Part of a small language model's weights.
Size: width 96, vocabulary 1215.
Training: a variant of Muon for these matrices, 7038 steps.
Each number is 128 + 32 x the weight over its row's rms, rounded and kept within 0 to 255. Layers, rows and columns count from 0. The size above them is the row's rms in percent of the matrix's.

# layer 4 MLP up, 256x96, rms 0.332, rows 253-255, columns 0-95
size [109  97  88]
[[136 111 134 107  83 154 117 126  82 132 156 106 124 103 121 102 148 106  71 104 124 140  99  76 132 161 167 131 143 107 118 158 157 147 157 132 150 119 193 133  91 125  98 176 106 153 121 121 145 120  98  98  73 119 159 111 164 133 178  95 226 119 163 104 136  88 158 114  90 138 105 123  99  77 123 181 102 110 206 128 152 154  91 101 126 148 129 114  78 120 133 115 134  86  43  38]
 [113 101  94 160 110 155 172 105 125 111 127  83  68 102 145 159  59 135 170  74 116 115 132 135 158  90 151 126 173 182 133  67 159 140  84  77 115  96 101 117 128  93 118 100  72  76 163 125 154 158 122 170 100 145 107 104  81  96 142 134 141 127 129 161  95 115 145 113 140 137 171  49  99 140 166 109 152 178 165 120 143  99 130 162 127 169 114  72 105 160  91 104 125 200 167 113]
 [143  96  94  72  83 170 122 180 162 138 122 101 106  79  93 137 132 165 149 103 127 165 185 124 195 206 150 151 126 125 104 164 126  93  64 133 185 117  81 157 185 135  56 141  80 132  90 159 149 117 111 127 197 124  81 152 120 145 106 118 110  94  92 106 124 167 126 116 128 121 165 153 123 120 123 166  87 180  97 152  99 154 153 175 161 113 130 167 154 129 126 113  85 134 120 113]]
# layer 4 MLP down (transposed), 256x96, rms 0.182, rows 253-255, columns 0-95
size [106  93  95]
[[141 126 100 146 148  67 164 156 137  95 109 146 108 139 178 145 162  87 121 132 137 104 173 165 151 112 143 165 109 187 109 131 123  82  96 108 134 163 213 112 110  76 151 113 107 123 194 179 103 116 153 115  96 119 153 118 199 108 138 103  76 156 106 157 182 153 118 147 139 154 170 182 119 143 163 188 138 122 151 143 105  76 169 145 168 100 163  97 139 115 161 170 111 125  75 181]
 [133 141  89  95 140 112 101 100 149 167 122 154 106 107 149 104 122 130 100 120 157  93  79 113  98  93  52 136 164 142 168 102 125 165 147 166 109 121 113 112 131 158 121 119 103 133  52 131  91 108 164  89 120 186 154 149 134 104  87 123 179 117 144 138 171 126 101 154 138 132  86 164  88 136  99 171 120 102 104 154 128 167  83 103  88 116 110 107 169  99 218  18 155  97 129  87]
 [150 106 147 148 121  91 131  94 150  96 130 163 142 220 159 155 143 110 115 139  78 113 107 130 129 190 113 160 116 133 171  75 122 147 118 179  65 126 120  52 140 134 108 130 116 111  89 111 138 124  99 141 123 171 103 141 110  68 115 106 129 163 114  99 125  76  88 174 100  55 143  64 122 124 101 113 168 154 124 189 156 148  29  77 129 155 142 120 142 128 135 124 136  86 144 136]]
# layer 4 MLP gate, 256x96, rms 0.319, rows 254-255, columns 0-95
size [ 97  97]
[[127  88 126 162 143 124 109 139 118 110  98 125  59 128 101 203 172  72 155 115 154 144 109 147  89  83 109 129 117 164 104  99 158  94 121 157 171 142  99  80 134 176  97 140 143 126 122 100 126 162 137  94 121 102 155 145 139 154  74 195  96 108 136  74 168 119 164 174 109  67 112  91 131 137 127  98 171 235 169 117 111 142 109 136 124 204 152 107 132 136 140 164 161 121 139  95]
 [103 108 132  67 100 106 147 151 147 155  82 130 153 145  80 161 169 187 101 103 168 165 168 135 106 180  85 124 170 124 153 114  78  79 114 144 163 140 167 141 184 143 129 101 102 147 128  99  87 122 133 145 176 114 143 118 151 144 111 162  92  84 111 165 147 204 125  87 105 168 103 140 133 132 192 162 105 179  85 138 117 127 164 181  87  78 117 202 118 119 102  81 130 136 125 146]]